{
  "d_model": 192,
  "bias": "all",
  "lr": 0.00452,
  "beta1": 0.95,
  "lr_head": 0.0461,
  "warmup_steps": 54
}
Each number is 200 + 20 x the weight over its row's rms, rounded and kept within 0 to 999. Layers, rows and columns count from 0. The size before them is the row's rms in percent of the matrix's.

# layer 7 MLP up, 1536x192, rms 0.184, rows 914-986, columns 96-191
102,216,218,171,217,156,180,187,196,187,196,225,207,198,201,195,174,188,201,174,211,172,203,229,194,192,188,245,218,226,210,229,174,226,185,211,220,228,203,225,205,191,207,208,190,167,245,217,192,209,217,183,225,198,208,218,174,222,207,218,204,181,229,239,182,203,241,182,161,206,167,217,223,210,201,189,194,185,201,186,212,212,186,182,206,206,204,204,179,194,221,228,204,212,174,199,197
101,228,210,181,206,187,213,208,186,170,212,186,205,230,159,191,216,171,194,211,218,189,204,188,196,198,207,180,195,213,180,194,158,194,208,181,163,191,207,139,216,226,215,187,248,197,173,222,212,200,204,216,205,208,210,186,201,190,196,173,169,186,204,200,181,226,206,207,220,173,191,224,192,191,173,183,228,196,190,200,216,197,197,217,199,183,222,168,216,224,224,191,201,192,206,201,239
105,190,191,221,213,185,174,196,215,206,223,203,195,217,220,244,223,208,175,218,206,192,204,198,204,177,199,177,203,201,206,211,232,225,178,187,202,178,211,237,170,196,226,206,177,207,222,173,180,190,222,181,182,212,241,214,205,200,189,215,208,201,171,199,163,198,214,195,165,212,187,136,199,191,199,179,242,181,209,247,211,171,193,182,200,223,169,187,218,242,196,243,197,227,237,208,195
093,177,211,215,188,179,192,200,206,213,202,187,177,190,154,211,220,199,190,185,188,220,205,225,175,201,225,208,199,194,222,174,206,197,182,185,182,223,202,158,180,190,182,211,187,225,216,189,193,179,184,194,189,203,191,215,200,174,236,198,221,188,197,201,205,224,225,173,188,171,196,195,212,194,201,196,184,215,213,160,200,199,205,194,212,247,207,149,223,205,191,219,167,194,165,185,205
098,215,184,214,195,209,181,208,235,202,176,191,187,199,230,196,172,200,193,228,210,204,162,233,194,178,188,172,186,194,195,224,224,216,172,183,232,204,181,227,239,219,166,169,200,210,192,211,206,199,210,204,207,199,211,193,192,156,221,187,231,211,154,210,187,183,215,191,193,233,217,244,185,200,226,194,159,216,220,210,187,164,198,181,190,197,205,193,196,186,216,221,190,186,205,213,212
101,193,201,194,216,152,197,214,194,185,205,204,188,195,164,166,221,193,196,187,195,212,214,175,162,210,219,216,206,225,224,182,211,218,186,176,191,187,205,200,204,201,213,205,191,178,199,194,209,184,224,209,203,187,225,200,173,160,186,251,181,228,225,194,175,197,198,194,217,186,185,157,200,209,191,200,248,203,198,245,187,177,173,199,222,169,206,174,188,197,188,218,167,191,208,232,202
097,199,193,202,195,152,187,180,195,197,195,189,191,182,191,193,254,203,187,186,182,226,185,216,193,204,184,188,198,190,219,252,181,200,218,213,195,189,216,194,195,200,159,212,200,216,171,185,171,167,195,192,184,171,189,197,183,201,184,197,164,181,210,222,224,215,183,244,218,164,205,198,211,185,207,154,184,188,207,214,187,244,219,208,236,231,191,200,187,196,228,193,189,198,224,188,207
090,215,229,239,184,162,220,192,210,201,183,194,208,204,208,210,212,199,188,218,223,216,191,185,197,215,203,199,204,202,176,192,202,214,218,207,212,190,231,166,187,185,149,182,157,219,195,185,210,213,203,213,229,245,227,222,195,218,251,174,252,225,201,203,182,203,209,187,203,188,187,213,210,170,166,228,190,252,206,174,154,193,230,206,206,195,202,203,177,176,190,195,193,204,175,184,164
095,179,189,180,204,210,203,200,167,188,187,231,242,232,185,222,208,194,201,212,200,159,169,180,227,198,203,241,174,157,234,178,219,224,193,170,206,201,192,209,205,203,220,175,225,189,173,213,188,187,194,215,258,213,201,168,203,194,252,208,186,220,178,205,176,226,208,185,196,195,163,210,217,199,221,199,170,172,207,194,224,197,183,214,208,217,178,205,182,204,212,175,214,185,201,186,188
110,182,216,197,196,204,205,186,217,227,208,204,202,203,203,173,183,230,178,216,183,244,211,201,197,191,217,178,192,211,210,214,248,187,235,236,205,204,206,204,161,202,195,181,202,183,171,185,214,200,185,199,151,174,220,208,197,208,220,196,198,210,162,192,169,220,203,175,193,215,194,178,196,210,210,209,222,219,203,211,195,223,206,224,198,184,194,221,208,198,211,198,223,198,190,208,201
098,226,167,209,166,205,218,213,196,225,243,222,210,227,178,196,186,230,186,173,221,224,225,191,244,233,181,200,180,204,191,232,233,222,194,168,211,198,188,205,227,201,232,211,168,221,220,182,229,213,205,203,205,180,228,178,225,208,242,210,190,204,229,206,181,199,214,197,179,189,152,221,215,237,205,179,195,207,197,190,186,221,213,208,192,196,229,195,206,210,209,232,191,211,177,233,213
095,207,212,194,210,198,201,187,233,177,222,167,169,202,202,183,174,216,194,212,185,213,228,224,183,185,189,217,205,238,181,190,246,156,196,178,262,176,195,183,187,175,165,188,188,190,206,185,202,222,201,194,178,219,185,180,191,238,217,221,215,227,229,195,212,217,216,179,195,192,205,193,216,192,193,208,234,200,205,213,179,196,179,203,224,184,232,142,189,199,204,185,163,239,185,206,205
105,240,192,182,166,193,230,208,216,226,223,210,209,198,218,225,197,229,226,214,174,152,201,202,170,170,209,202,179,201,201,207,218,191,221,229,187,188,214,184,205,179,219,202,196,176,199,217,201,167,196,207,190,194,186,208,184,168,178,213,214,230,182,202,212,206,243,198,191,185,217,194,197,192,184,219,235,204,221,221,173,205,196,176,193,205,170,209,155,177,195,177,192,215,189,158,240
093,212,196,199,189,179,183,198,216,229,199,226,197,191,183,221,162,199,168,182,191,219,178,215,188,216,178,197,197,214,211,184,230,212,185,189,209,171,187,249,206,195,168,179,163,186,158,185,200,201,182,180,198,227,222,205,215,186,209,179,211,215,221,195,157,174,198,215,195,205,205,227,210,221,191,208,225,240,205,193,178,237,231,174,224,202,193,206,203,226,165,158,185,225,250,179,176
099,209,177,154,214,193,175,181,207,235,207,166,199,208,191,192,202,179,174,221,189,180,200,200,212,179,246,233,210,168,220,178,196,214,176,230,192,191,210,193,208,234,226,219,209,200,195,190,155,209,228,205,190,194,207,163,235,216,180,211,192,185,199,203,197,181,223,178,225,217,234,236,210,217,180,168,176,202,203,215,195,205,206,237,214,192,223,222,186,222,209,180,245,196,198,171,210
105,213,211,160,237,197,196,193,209,214,213,200,231,204,203,191,206,203,213,223,177,246,195,192,211,178,162,199,169,195,216,192,209,189,197,212,206,203,178,205,218,196,214,188,211,164,212,193,183,187,199,215,203,213,204,206,163,176,195,235,207,247,218,174,200,208,223,201,207,169,187,217,186,203,190,198,224,189,209,201,208,198,235,159,179,214,195,170,202,228,222,190,198,191,195,217,235
103,186,213,218,206,180,246,209,203,198,212,206,230,188,181,198,198,225,212,196,222,217,219,193,191,188,226,207,182,149,190,239,225,216,201,207,196,222,192,192,227,177,194,212,175,182,181,190,190,181,190,213,207,199,212,183,202,198,202,227,202,159,196,199,174,189,256,174,209,182,217,226,186,186,166,196,195,231,216,194,204,220,191,199,177,158,201,196,207,208,190,204,203,234,245,227,206
107,187,247,201,178,193,230,221,197,231,203,213,210,189,161,195,207,192,204,185,206,185,221,207,213,187,232,209,152,194,214,212,202,203,226,224,205,208,195,170,220,183,229,197,193,211,185,217,189,218,186,189,188,199,211,205,204,172,188,210,196,191,172,209,189,236,227,211,218,214,210,211,216,195,200,222,204,179,192,212,206,223,179,225,217,186,212,183,215,181,207,189,175,209,227,196,205
095,230,215,224,185,207,206,203,216,240,218,205,203,209,194,225,201,198,195,196,214,177,189,196,179,208,182,158,205,208,181,211,187,174,223,202,205,185,188,219,205,184,190,188,168,151,224,197,210,228,223,207,211,197,213,180,187,213,198,188,208,226,195,232,211,203,215,240,227,224,215,225,198,223,145,181,218,240,197,191,182,213,156,184,181,210,163,230,220,231,180,205,154,239,223,204,184
094,211,200,221,201,188,204,142,203,181,231,189,193,196,235,216,184,215,205,212,244,186,211,223,174,182,204,209,207,204,201,183,159,174,192,194,200,208,222,217,177,215,214,167,218,196,186,198,162,222,167,177,195,229,198,226,197,189,206,197,207,195,144,167,176,192,191,179,214,202,174,203,217,218,180,227,185,225,199,154,219,208,198,174,205,184,221,190,183,229,184,198,214,213,204,198,184
111,197,187,215,171,214,194,178,209,221,226,209,230,221,177,202,216,187,196,194,222,199,203,206,191,187,168,227,152,190,215,198,133,169,205,205,215,233,224,225,194,214,159,218,180,222,206,193,178,205,219,168,180,208,224,209,163,201,232,193,214,242,227,192,193,182,204,202,171,177,201,201,204,230,242,225,233,193,192,176,232,216,195,170,197,206,207,197,198,206,185,197,212,218,198,201,214
105,213,196,190,194,214,220,182,199,166,184,184,204,207,186,216,195,165,163,193,215,241,195,172,217,216,182,219,178,202,214,227,173,200,219,210,179,213,230,194,200,220,198,225,175,207,220,215,230,223,207,178,227,194,161,211,182,202,205,217,197,207,214,200,222,246,165,206,206,190,177,231,194,206,182,214,237,214,238,164,148,195,161,207,206,184,226,169,232,186,210,188,188,199,190,209,204
102,230,218,210,227,205,228,194,210,207,193,192,197,205,170,201,207,207,186,187,199,210,185,204,208,153,180,173,187,196,183,198,219,189,187,232,203,213,197,187,225,214,186,158,217,177,189,173,227,208,234,171,224,191,217,213,228,177,213,203,187,225,181,203,204,205,195,181,210,220,206,201,220,183,192,195,239,186,199,227,190,216,161,180,220,197,155,187,154,228,202,180,183,182,216,212,207
098,207,195,191,218,221,181,184,204,187,201,223,201,221,204,179,194,196,213,221,181,223,270,169,231,234,192,210,195,185,216,210,213,156,218,216,180,196,218,225,204,200,202,203,183,203,215,195,176,181,191,188,187,226,217,203,225,170,208,202,200,193,197,221,193,231,207,185,203,220,210,161,251,204,204,193,181,188,274,201,167,195,210,197,181,177,172,181,163,214,226,217,190,197,215,181,199
090,189,183,225,202,175,219,241,206,204,186,232,226,192,170,202,219,217,192,209,186,193,192,219,182,170,193,199,183,204,205,222,191,184,195,213,190,208,218,215,192,206,174,201,203,151,213,209,218,251,198,175,212,212,205,200,162,198,197,218,204,234,230,227,201,197,201,216,180,170,162,201,181,186,169,198,181,184,208,180,183,181,202,214,201,191,163,179,117,214,190,210,193,196,203,196,223
100,182,191,231,194,217,214,226,199,189,175,194,196,190,190,213,198,181,191,216,208,208,225,186,222,185,197,174,240,207,187,200,177,193,230,195,229,189,170,211,207,207,215,208,199,214,174,221,194,216,184,196,210,167,199,198,179,194,192,250,189,218,200,204,184,207,195,221,223,202,192,202,192,164,218,211,205,200,187,188,197,236,183,163,226,183,217,199,199,257,160,223,234,194,197,193,170
105,194,249,173,162,194,153,198,157,213,210,191,210,207,268,199,167,162,186,179,193,228,205,197,214,206,184,210,159,212,201,222,199,212,203,221,233,188,192,228,208,210,201,187,184,174,205,167,229,214,216,182,212,221,183,230,247,187,176,175,201,217,188,219,207,180,168,191,187,223,237,243,208,180,213,232,194,203,231,191,188,184,207,192,154,220,200,193,213,221,187,195,205,201,197,202,222
097,155,185,152,218,207,195,201,248,183,195,219,220,182,198,204,188,209,173,183,188,203,185,207,211,212,202,192,189,205,200,206,173,200,175,206,157,221,184,212,178,207,210,203,205,188,199,205,242,220,221,182,157,213,215,214,213,178,209,206,173,219,208,217,201,170,188,193,223,197,241,236,210,210,203,173,213,203,218,200,212,188,251,185,232,192,193,212,227,178,195,219,180,202,168,209,202
105,204,207,182,208,205,211,212,195,229,248,183,236,200,220,215,195,177,180,211,223,197,199,224,206,197,213,197,188,188,167,186,195,149,207,217,193,196,222,224,210,192,245,184,176,236,162,181,208,187,147,214,204,203,219,182,198,210,194,209,167,228,206,176,169,186,199,214,170,251,221,191,178,202,223,212,186,197,186,231,215,177,191,217,162,210,206,188,193,193,201,201,158,210,212,173,170
097,198,205,214,193,243,200,202,178,204,192,198,198,207,195,202,202,145,202,224,184,226,179,215,213,184,224,252,214,238,197,169,211,195,207,173,222,212,210,170,220,243,189,214,202,175,177,202,200,242,186,201,206,194,182,197,204,195,213,211,229,240,212,212,192,221,224,184,194,179,183,191,177,176,184,211,217,208,217,206,199,210,185,199,190,127,210,220,201,193,209,222,182,201,183,179,200
091,217,200,207,216,194,200,173,208,201,181,211,215,216,206,203,185,200,238,166,158,158,173,193,197,189,215,230,223,236,195,171,170,206,216,208,220,172,213,176,157,198,212,194,187,219,232,220,186,200,216,204,219,232,218,161,186,171,208,190,182,204,176,181,197,201,189,204,194,153,198,158,216,200,194,198,185,152,224,200,210,228,166,205,192,226,190,192,210,230,193,231,228,186,188,180,181
102,206,234,171,221,198,199,178,196,242,207,206,206,209,197,196,210,190,175,207,221,194,183,232,182,170,223,163,182,196,197,243,170,202,206,206,184,223,197,194,176,197,186,171,215,188,202,200,208,156,213,162,183,219,167,153,221,187,215,211,192,201,211,220,180,228,201,204,219,206,206,181,196,186,174,191,229,180,202,201,212,209,211,193,192,216,234,202,207,187,181,177,211,242,221,216,217
102,187,170,211,179,195,206,199,203,193,187,169,204,206,198,187,212,157,228,221,190,179,196,192,163,209,208,200,170,185,214,183,191,204,231,179,193,184,207,168,171,203,193,212,215,172,218,198,199,209,196,187,196,185,216,212,238,225,201,196,230,199,189,235,182,241,186,229,185,213,209,216,198,221,183,207,221,221,169,192,210,219,157,145,207,198,203,231,185,191,230,228,239,190,204,219,217
102,216,216,167,195,227,203,207,198,217,184,200,220,210,187,233,217,188,233,198,174,232,210,188,204,201,198,217,203,153,206,161,210,220,184,213,256,169,178,193,187,190,185,186,192,216,213,147,209,236,224,185,220,219,182,210,174,213,228,214,186,177,196,199,191,221,201,213,166,214,203,229,228,229,169,207,209,211,247,205,186,229,178,195,211,192,207,200,222,178,147,204,204,171,198,193,161
097,195,234,224,214,214,217,168,217,199,205,218,215,203,191,175,214,199,217,212,177,213,193,183,221,222,212,198,230,169,217,229,200,214,209,203,209,164,174,204,179,198,174,193,185,235,214,149,255,154,181,177,201,194,161,189,178,201,229,202,216,205,192,209,175,219,185,197,196,207,203,216,182,183,199,191,179,214,202,196,189,213,236,184,193,188,165,197,197,190,220,202,190,249,217,203,195
107,193,178,181,186,178,214,207,190,222,198,209,198,176,178,197,205,212,161,210,201,209,224,194,211,223,216,207,173,207,228,190,173,177,239,215,191,224,178,173,204,175,215,229,198,186,204,220,167,196,210,250,189,195,211,181,184,216,192,211,193,172,180,213,213,235,219,152,187,191,209,227,209,206,193,179,230,207,207,218,196,175,190,201,208,194,178,220,200,181,191,206,198,212,202,220,235
087,168,234,157,196,185,239,213,196,204,241,215,202,198,237,171,187,186,185,219,222,145,184,203,238,194,230,184,148,196,212,232,198,185,180,188,184,195,184,178,211,211,213,217,148,172,199,159,208,166,182,204,219,219,174,237,179,226,199,218,168,178,170,176,234,215,192,206,223,178,210,188,215,188,192,177,205,151,194,194,187,200,194,183,199,202,171,191,202,235,200,189,191,186,205,200,217
101,188,223,198,201,186,166,216,181,210,194,215,196,197,212,202,220,180,177,215,218,201,183,202,202,154,227,211,210,209,212,226,194,196,225,184,203,172,166,156,193,195,216,193,179,220,183,216,174,183,196,201,205,190,184,212,192,193,234,185,214,215,202,249,180,219,213,229,210,204,190,204,201,206,167,196,222,184,146,252,245,202,191,200,196,206,187,197,192,259,215,201,229,203,231,213,201
101,182,216,216,193,153,210,177,195,180,213,201,210,225,234,185,213,183,218,222,169,218,179,196,171,179,222,196,218,207,193,232,196,225,218,200,203,172,191,160,210,201,175,185,231,195,228,186,183,192,186,186,244,232,199,188,189,186,207,190,203,231,223,229,198,209,189,209,173,175,190,255,206,177,202,205,194,211,182,222,204,176,188,187,200,210,228,201,224,194,169,216,167,209,185,201,194
102,199,213,242,193,188,169,217,221,166,212,196,224,220,219,189,197,196,179,166,186,202,177,199,225,226,194,198,212,214,211,227,201,179,209,195,218,182,177,181,206,196,179,193,196,169,188,189,164,218,245,189,207,179,227,220,166,223,178,205,157,161,217,234,180,236,192,179,181,215,201,202,213,209,201,184,187,195,182,194,181,234,175,211,182,201,212,174,190,202,216,165,186,192,203,189,215
099,188,209,192,226,166,223,210,185,194,194,212,242,195,206,226,208,186,183,194,198,179,197,182,188,217,173,230,201,208,219,182,216,211,200,174,254,234,181,186,223,163,187,200,183,258,236,222,191,200,177,226,204,234,208,186,211,231,196,185,202,188,218,161,205,195,187,193,241,191,202,176,201,197,211,185,222,187,175,207,186,160,169,214,147,205,193,215,225,222,199,196,192,224,207,237,213
092,199,192,190,209,223,211,173,204,176,207,198,208,231,191,193,240,204,173,212,168,179,195,227,190,180,191,184,174,201,240,195,223,190,165,218,180,225,233,184,201,172,226,178,212,179,175,192,198,247,167,193,209,186,193,220,197,185,186,163,233,204,216,203,188,219,191,199,199,186,200,165,245,194,182,217,183,205,221,206,166,215,202,190,198,195,218,176,206,205,224,200,184,203,170,161,209
103,206,211,221,191,188,183,223,222,180,212,186,243,224,225,190,219,222,203,188,238,193,199,186,225,145,189,202,200,210,210,232,187,180,168,220,210,203,199,222,193,232,221,242,200,183,188,178,187,223,205,183,207,174,204,203,180,222,204,236,175,219,198,203,204,173,197,229,169,207,219,196,178,174,219,234,218,200,176,200,199,175,219,227,208,225,211,191,156,168,178,193,157,190,187,212,170
101,207,214,219,222,199,191,201,190,208,249,199,177,212,188,227,189,222,224,187,185,197,180,174,220,228,183,192,195,211,182,176,207,215,204,206,215,213,192,205,192,246,201,199,192,155,182,219,196,215,197,190,277,166,200,226,174,176,193,218,200,233,178,223,217,188,232,180,207,204,167,173,195,185,215,199,181,225,180,198,177,195,195,185,247,199,221,152,173,191,174,186,223,207,199,194,211
098,216,209,180,206,192,198,211,212,215,221,233,233,198,219,188,191,157,195,213,195,214,164,230,169,184,193,227,201,178,179,206,193,184,203,199,214,204,241,224,201,209,167,202,205,195,199,180,188,189,198,207,169,193,223,236,190,189,171,180,196,196,222,187,217,196,189,210,242,170,178,183,203,213,233,194,230,192,213,187,232,179,193,165,202,204,218,185,204,217,175,178,210,194,197,218,206
100,229,172,216,186,183,188,201,206,214,177,185,232,188,200,203,177,182,174,166,202,191,195,207,173,196,212,209,206,209,228,205,171,233,216,198,193,224,206,233,199,206,208,214,182,178,151,186,224,183,221,200,209,205,192,242,197,196,210,195,196,162,195,223,209,168,196,186,254,226,192,182,199,198,190,200,206,185,205,259,216,210,197,221,178,168,197,165,208,184,207,170,189,158,171,189,241
100,210,217,172,202,192,185,182,212,235,176,145,210,188,213,212,174,210,209,181,217,242,177,194,203,210,201,241,180,178,208,228,205,191,186,239,192,191,197,220,196,205,192,231,216,189,206,174,176,213,212,193,180,216,232,194,222,189,206,210,140,198,241,195,203,213,229,179,226,215,193,175,189,220,197,178,204,199,181,187,204,199,225,247,213,210,210,194,203,202,184,205,195,235,240,225,195
093,173,214,195,203,205,204,165,212,168,170,194,209,207,177,183,197,205,182,179,217,244,199,196,240,205,210,219,221,193,216,213,195,210,229,199,177,205,190,185,262,211,222,177,215,155,201,176,176,210,208,173,177,186,240,212,193,180,179,192,200,201,182,197,207,197,187,236,208,196,228,184,202,204,167,199,219,170,220,173,208,212,201,214,214,198,190,226,188,219,225,228,210,183,187,191,207
101,160,217,184,189,217,194,200,196,237,223,182,183,196,204,195,189,195,211,209,196,177,207,198,171,197,204,198,213,207,205,242,174,201,198,182,204,215,220,199,232,168,220,240,213,196,177,204,176,205,211,180,197,203,213,170,170,197,191,213,221,212,195,212,182,211,205,182,187,195,169,188,243,192,178,226,249,145,174,215,141,205,183,228,223,174,212,196,230,180,187,231,231,175,245,184,200
089,189,189,206,203,186,196,198,218,216,210,207,201,209,203,170,216,144,239,204,193,190,211,178,185,189,194,221,176,193,222,205,208,248,223,202,195,203,198,172,245,171,156,200,194,177,185,240,211,163,203,213,239,207,270,189,184,198,223,174,177,193,201,205,233,185,199,195,193,167,160,230,200,195,212,212,178,185,210,186,158,164,219,202,225,214,215,198,216,208,203,192,199,203,159,204,165
106,184,163,223,182,198,159,177,173,194,192,184,186,222,207,191,200,198,197,258,182,225,228,192,219,170,203,206,194,193,184,228,187,179,214,196,186,183,161,204,191,218,192,199,196,199,191,202,220,217,217,208,206,204,209,186,215,172,248,213,205,170,182,174,187,210,156,204,214,203,222,182,218,211,189,232,191,194,251,189,192,224,195,197,215,173,228,209,214,216,194,188,204,209,177,197,201
111,197,168,199,233,193,176,215,185,175,160,216,153,212,210,178,180,192,185,219,203,185,213,268,159,186,200,169,234,185,225,256,196,197,194,205,204,198,189,208,197,186,217,196,171,187,226,186,216,210,225,233,212,197,202,230,175,205,190,230,245,210,197,201,214,231,198,217,186,175,207,191,204,174,178,186,230,193,190,198,191,165,231,203,192,177,210,193,167,238,214,180,165,247,204,251,211
102,196,183,215,180,167,204,180,208,180,217,187,191,203,190,153,207,159,219,212,193,199,196,226,214,194,206,203,179,213,202,222,198,207,208,202,184,166,195,178,206,173,209,163,197,205,221,201,200,229,196,231,193,206,231,178,238,210,234,212,219,212,211,204,212,207,224,182,199,214,197,178,178,224,200,214,243,211,202,194,202,188,174,183,216,185,193,191,208,158,204,168,213,182,173,221,165
093,197,204,185,241,215,218,183,171,218,168,214,203,208,179,205,229,208,192,188,200,191,235,198,194,178,213,231,194,192,224,232,201,178,206,162,193,218,190,208,211,188,208,208,171,221,210,209,179,212,186,176,169,226,248,206,207,197,174,189,153,213,217,209,193,192,176,211,192,189,181,216,192,210,204,199,223,213,207,187,155,205,196,190,212,204,212,158,218,239,200,190,224,211,208,231,179
091,169,173,238,181,183,208,169,198,179,211,204,202,197,231,180,179,219,238,179,174,194,190,203,183,218,222,196,180,188,204,170,229,208,199,193,175,143,214,219,153,214,218,219,182,216,164,216,155,229,186,194,224,233,205,164,194,197,191,221,199,230,184,176,209,195,265,193,220,193,207,209,216,199,182,194,191,174,235,204,195,212,211,248,213,191,214,201,197,171,215,224,192,202,207,186,213
107,234,202,207,221,231,188,251,217,197,237,182,227,182,174,186,206,192,205,202,199,189,215,204,209,197,210,225,229,182,209,172,200,191,215,168,196,197,203,227,186,231,178,198,188,222,235,211,235,210,202,190,215,205,219,168,240,166,197,213,189,204,202,184,197,199,222,186,227,211,220,178,216,199,192,200,178,214,202,139,172,197,216,208,201,191,217,248,183,222,206,163,198,183,228,186,186
099,192,191,198,195,212,199,213,220,193,212,194,233,198,149,210,192,199,184,197,219,227,187,214,195,221,158,191,191,186,195,239,191,210,204,208,193,168,175,212,204,204,200,167,166,203,197,193,223,240,244,197,195,173,207,226,192,180,226,231,187,233,193,178,197,188,185,182,205,191,198,208,193,186,201,186,182,202,237,193,197,206,198,181,205,189,184,209,188,181,175,153,217,202,204,180,208
099,202,167,187,248,223,193,179,184,177,193,200,157,204,226,185,217,232,187,172,237,180,205,208,215,210,235,217,177,206,195,208,189,189,218,196,171,188,200,196,230,188,206,189,222,208,193,190,204,203,202,209,227,201,195,206,215,211,180,228,179,185,192,223,169,204,189,193,194,236,191,215,226,174,214,207,192,162,230,203,217,211,193,165,191,196,220,194,210,191,238,158,199,234,185,215,189
099,209,150,190,226,207,208,232,190,181,188,178,228,221,219,201,203,178,160,188,208,207,166,205,236,180,204,181,232,203,243,204,189,169,196,178,221,216,173,208,210,168,157,197,221,229,179,237,199,162,211,183,218,204,190,202,170,193,169,183,211,171,209,228,218,192,181,191,222,174,199,224,201,220,214,230,211,146,209,209,189,193,228,212,223,212,167,189,221,215,193,182,211,200,198,239,204
097,182,194,222,214,197,239,175,211,185,222,210,205,199,246,191,200,230,199,196,203,214,219,186,195,196,198,189,209,259,182,213,225,200,201,192,197,188,191,208,198,169,158,223,207,207,193,193,179,207,189,195,234,181,205,207,180,173,218,204,192,174,183,175,209,266,214,211,204,177,199,215,208,200,188,197,221,205,233,242,237,202,179,198,183,203,182,216,197,167,248,191,204,180,195,203,207
096,193,205,204,194,173,180,208,199,206,210,226,178,201,165,233,198,189,202,172,189,189,226,199,173,182,150,225,234,198,221,183,197,272,181,195,188,200,198,198,182,205,189,209,180,194,195,199,201,187,196,193,218,201,178,188,205,210,205,194,207,218,170,206,193,188,229,217,219,166,204,206,196,211,167,193,226,202,196,230,197,205,213,234,194,219,211,214,196,228,198,230,153,195,190,235,193
097,150,213,190,191,217,178,201,198,198,193,196,215,194,198,221,203,189,193,200,184,232,208,175,240,175,187,206,189,229,199,222,214,228,228,170,191,192,195,211,201,221,200,236,213,198,219,202,209,198,229,229,201,188,220,227,158,167,207,203,195,185,192,192,194,222,201,188,182,259,184,194,165,204,231,202,229,189,210,213,188,162,161,220,170,240,203,196,177,197,191,194,210,176,215,232,197
090,190,204,188,179,171,209,213,187,211,218,199,221,172,166,175,209,228,178,203,229,200,202,182,193,210,164,167,188,237,208,188,188,222,215,205,226,201,247,206,183,197,206,207,168,210,202,180,199,211,147,205,225,194,216,186,219,183,203,179,206,220,184,215,201,189,244,212,187,206,170,217,201,162,187,179,202,213,199,177,242,197,213,209,216,197,171,219,209,199,197,128,169,184,179,213,183
098,177,208,177,155,191,188,164,239,179,204,191,226,220,197,217,220,165,185,207,219,198,213,209,224,183,200,215,224,220,161,185,190,190,215,227,216,182,221,196,194,194,181,152,197,234,181,193,223,210,171,193,201,215,203,209,201,194,219,174,238,206,176,216,190,201,182,201,188,181,181,196,194,215,210,193,193,184,190,216,199,207,193,181,167,204,217,213,224,224,155,177,201,181,195,226,224
098,179,260,187,193,210,215,210,162,231,183,200,189,210,168,173,189,191,204,201,180,210,226,186,243,196,197,193,190,189,203,195,212,180,194,200,191,194,207,223,202,178,225,235,199,199,233,211,183,214,247,199,215,188,222,223,203,223,221,218,211,220,208,197,200,190,210,191,180,185,197,207,199,202,219,189,201,196,208,234,224,150,181,216,221,170,228,173,183,183,186,213,180,239,176,214,204
100,214,171,181,196,173,175,214,220,188,194,205,169,214,200,236,187,177,219,218,216,199,197,177,199,181,200,192,220,154,182,200,218,217,193,216,210,214,224,213,222,189,230,214,198,201,201,212,223,193,231,168,190,201,221,192,221,195,218,207,167,165,222,187,212,203,165,221,220,211,213,194,200,252,207,217,226,184,186,238,194,181,200,216,183,214,176,235,179,210,204,215,205,202,178,193,190
103,178,194,196,223,204,184,218,198,186,200,212,186,206,187,210,181,150,214,239,191,179,207,205,210,231,269,194,186,189,212,206,202,182,160,220,191,203,217,203,184,185,193,198,197,215,209,209,204,178,168,170,186,184,219,198,178,212,195,195,243,184,212,159,184,225,183,205,223,226,202,186,238,205,185,200,194,220,208,239,188,182,218,218,207,202,195,182,171,184,207,219,235,177,207,218,223
105,236,207,215,184,217,234,200,170,236,212,194,224,190,179,221,200,198,232,194,197,215,211,189,190,220,190,209,213,187,211,193,205,183,194,197,189,222,182,172,182,198,219,195,198,207,217,239,217,208,191,190,162,218,208,185,172,201,201,189,187,211,203,210,190,193,213,230,230,196,216,173,206,213,173,191,206,177,199,182,207,177,134,188,176,202,213,219,220,189,189,171,203,248,165,174,207
102,171,144,204,233,204,203,201,185,197,225,208,233,228,199,194,186,200,190,208,196,209,225,218,174,233,175,182,188,203,193,210,183,216,182,222,238,224,181,192,210,167,177,178,206,189,208,199,179,183,194,188,237,173,208,213,223,183,210,189,194,207,179,203,240,195,167,175,220,213,184,200,182,222,222,211,232,200,183,223,205,189,217,194,229,206,189,192,217,170,207,207,207,187,198,236,247
099,165,215,180,190,205,180,178,207,210,209,229,160,187,178,221,205,226,182,168,203,208,199,211,234,196,199,200,209,222,191,230,231,182,181,191,206,226,199,221,182,200,210,191,178,215,186,190,250,193,171,168,151,179,198,208,195,220,211,194,232,211,185,207,229,194,239,183,189,187,186,186,197,181,205,228,191,187,165,192,223,247,189,167,245,178,228,185,178,204,190,193,217,180,186,209,198
098,230,231,201,200,200,222,203,200,202,206,208,178,205,215,210,160,216,170,226,220,188,200,190,206,189,212,204,203,205,185,211,182,175,201,228,216,229,181,174,197,201,206,217,211,204,271,179,217,240,238,202,211,214,227,172,201,167,167,229,206,197,191,201,220,183,207,173,201,224,228,195,192,190,202,227,201,153,216,211,185,194,206,233,211,180,185,177,192,185,169,222,206,186,223,226,203
095,180,160,184,190,194,228,205,226,189,215,224,204,200,196,180,193,210,152,185,188,177,215,177,173,207,174,194,227,193,184,156,208,194,220,198,219,204,170,208,212,206,193,183,193,253,210,179,240,201,171,184,196,203,192,237,228,186,174,215,177,203,197,211,192,218,199,191,202,214,199,211,217,218,204,214,184,186,209,221,183,219,172,160,219,195,213,194,179,198,216,185,193,208,197,213,225
113,193,197,214,205,160,169,227,218,181,197,230,242,195,234,172,193,232,194,159,215,202,209,171,220,192,176,212,187,186,189,172,204,172,205,218,192,198,192,185,210,194,171,197,200,172,175,217,200,197,205,212,215,168,202,205,223,176,177,202,166,224,221,211,205,161,206,183,227,176,173,174,204,174,206,200,207,181,212,186,214,223,201,164,188,191,188,197,199,187,182,195,203,189,183,218,209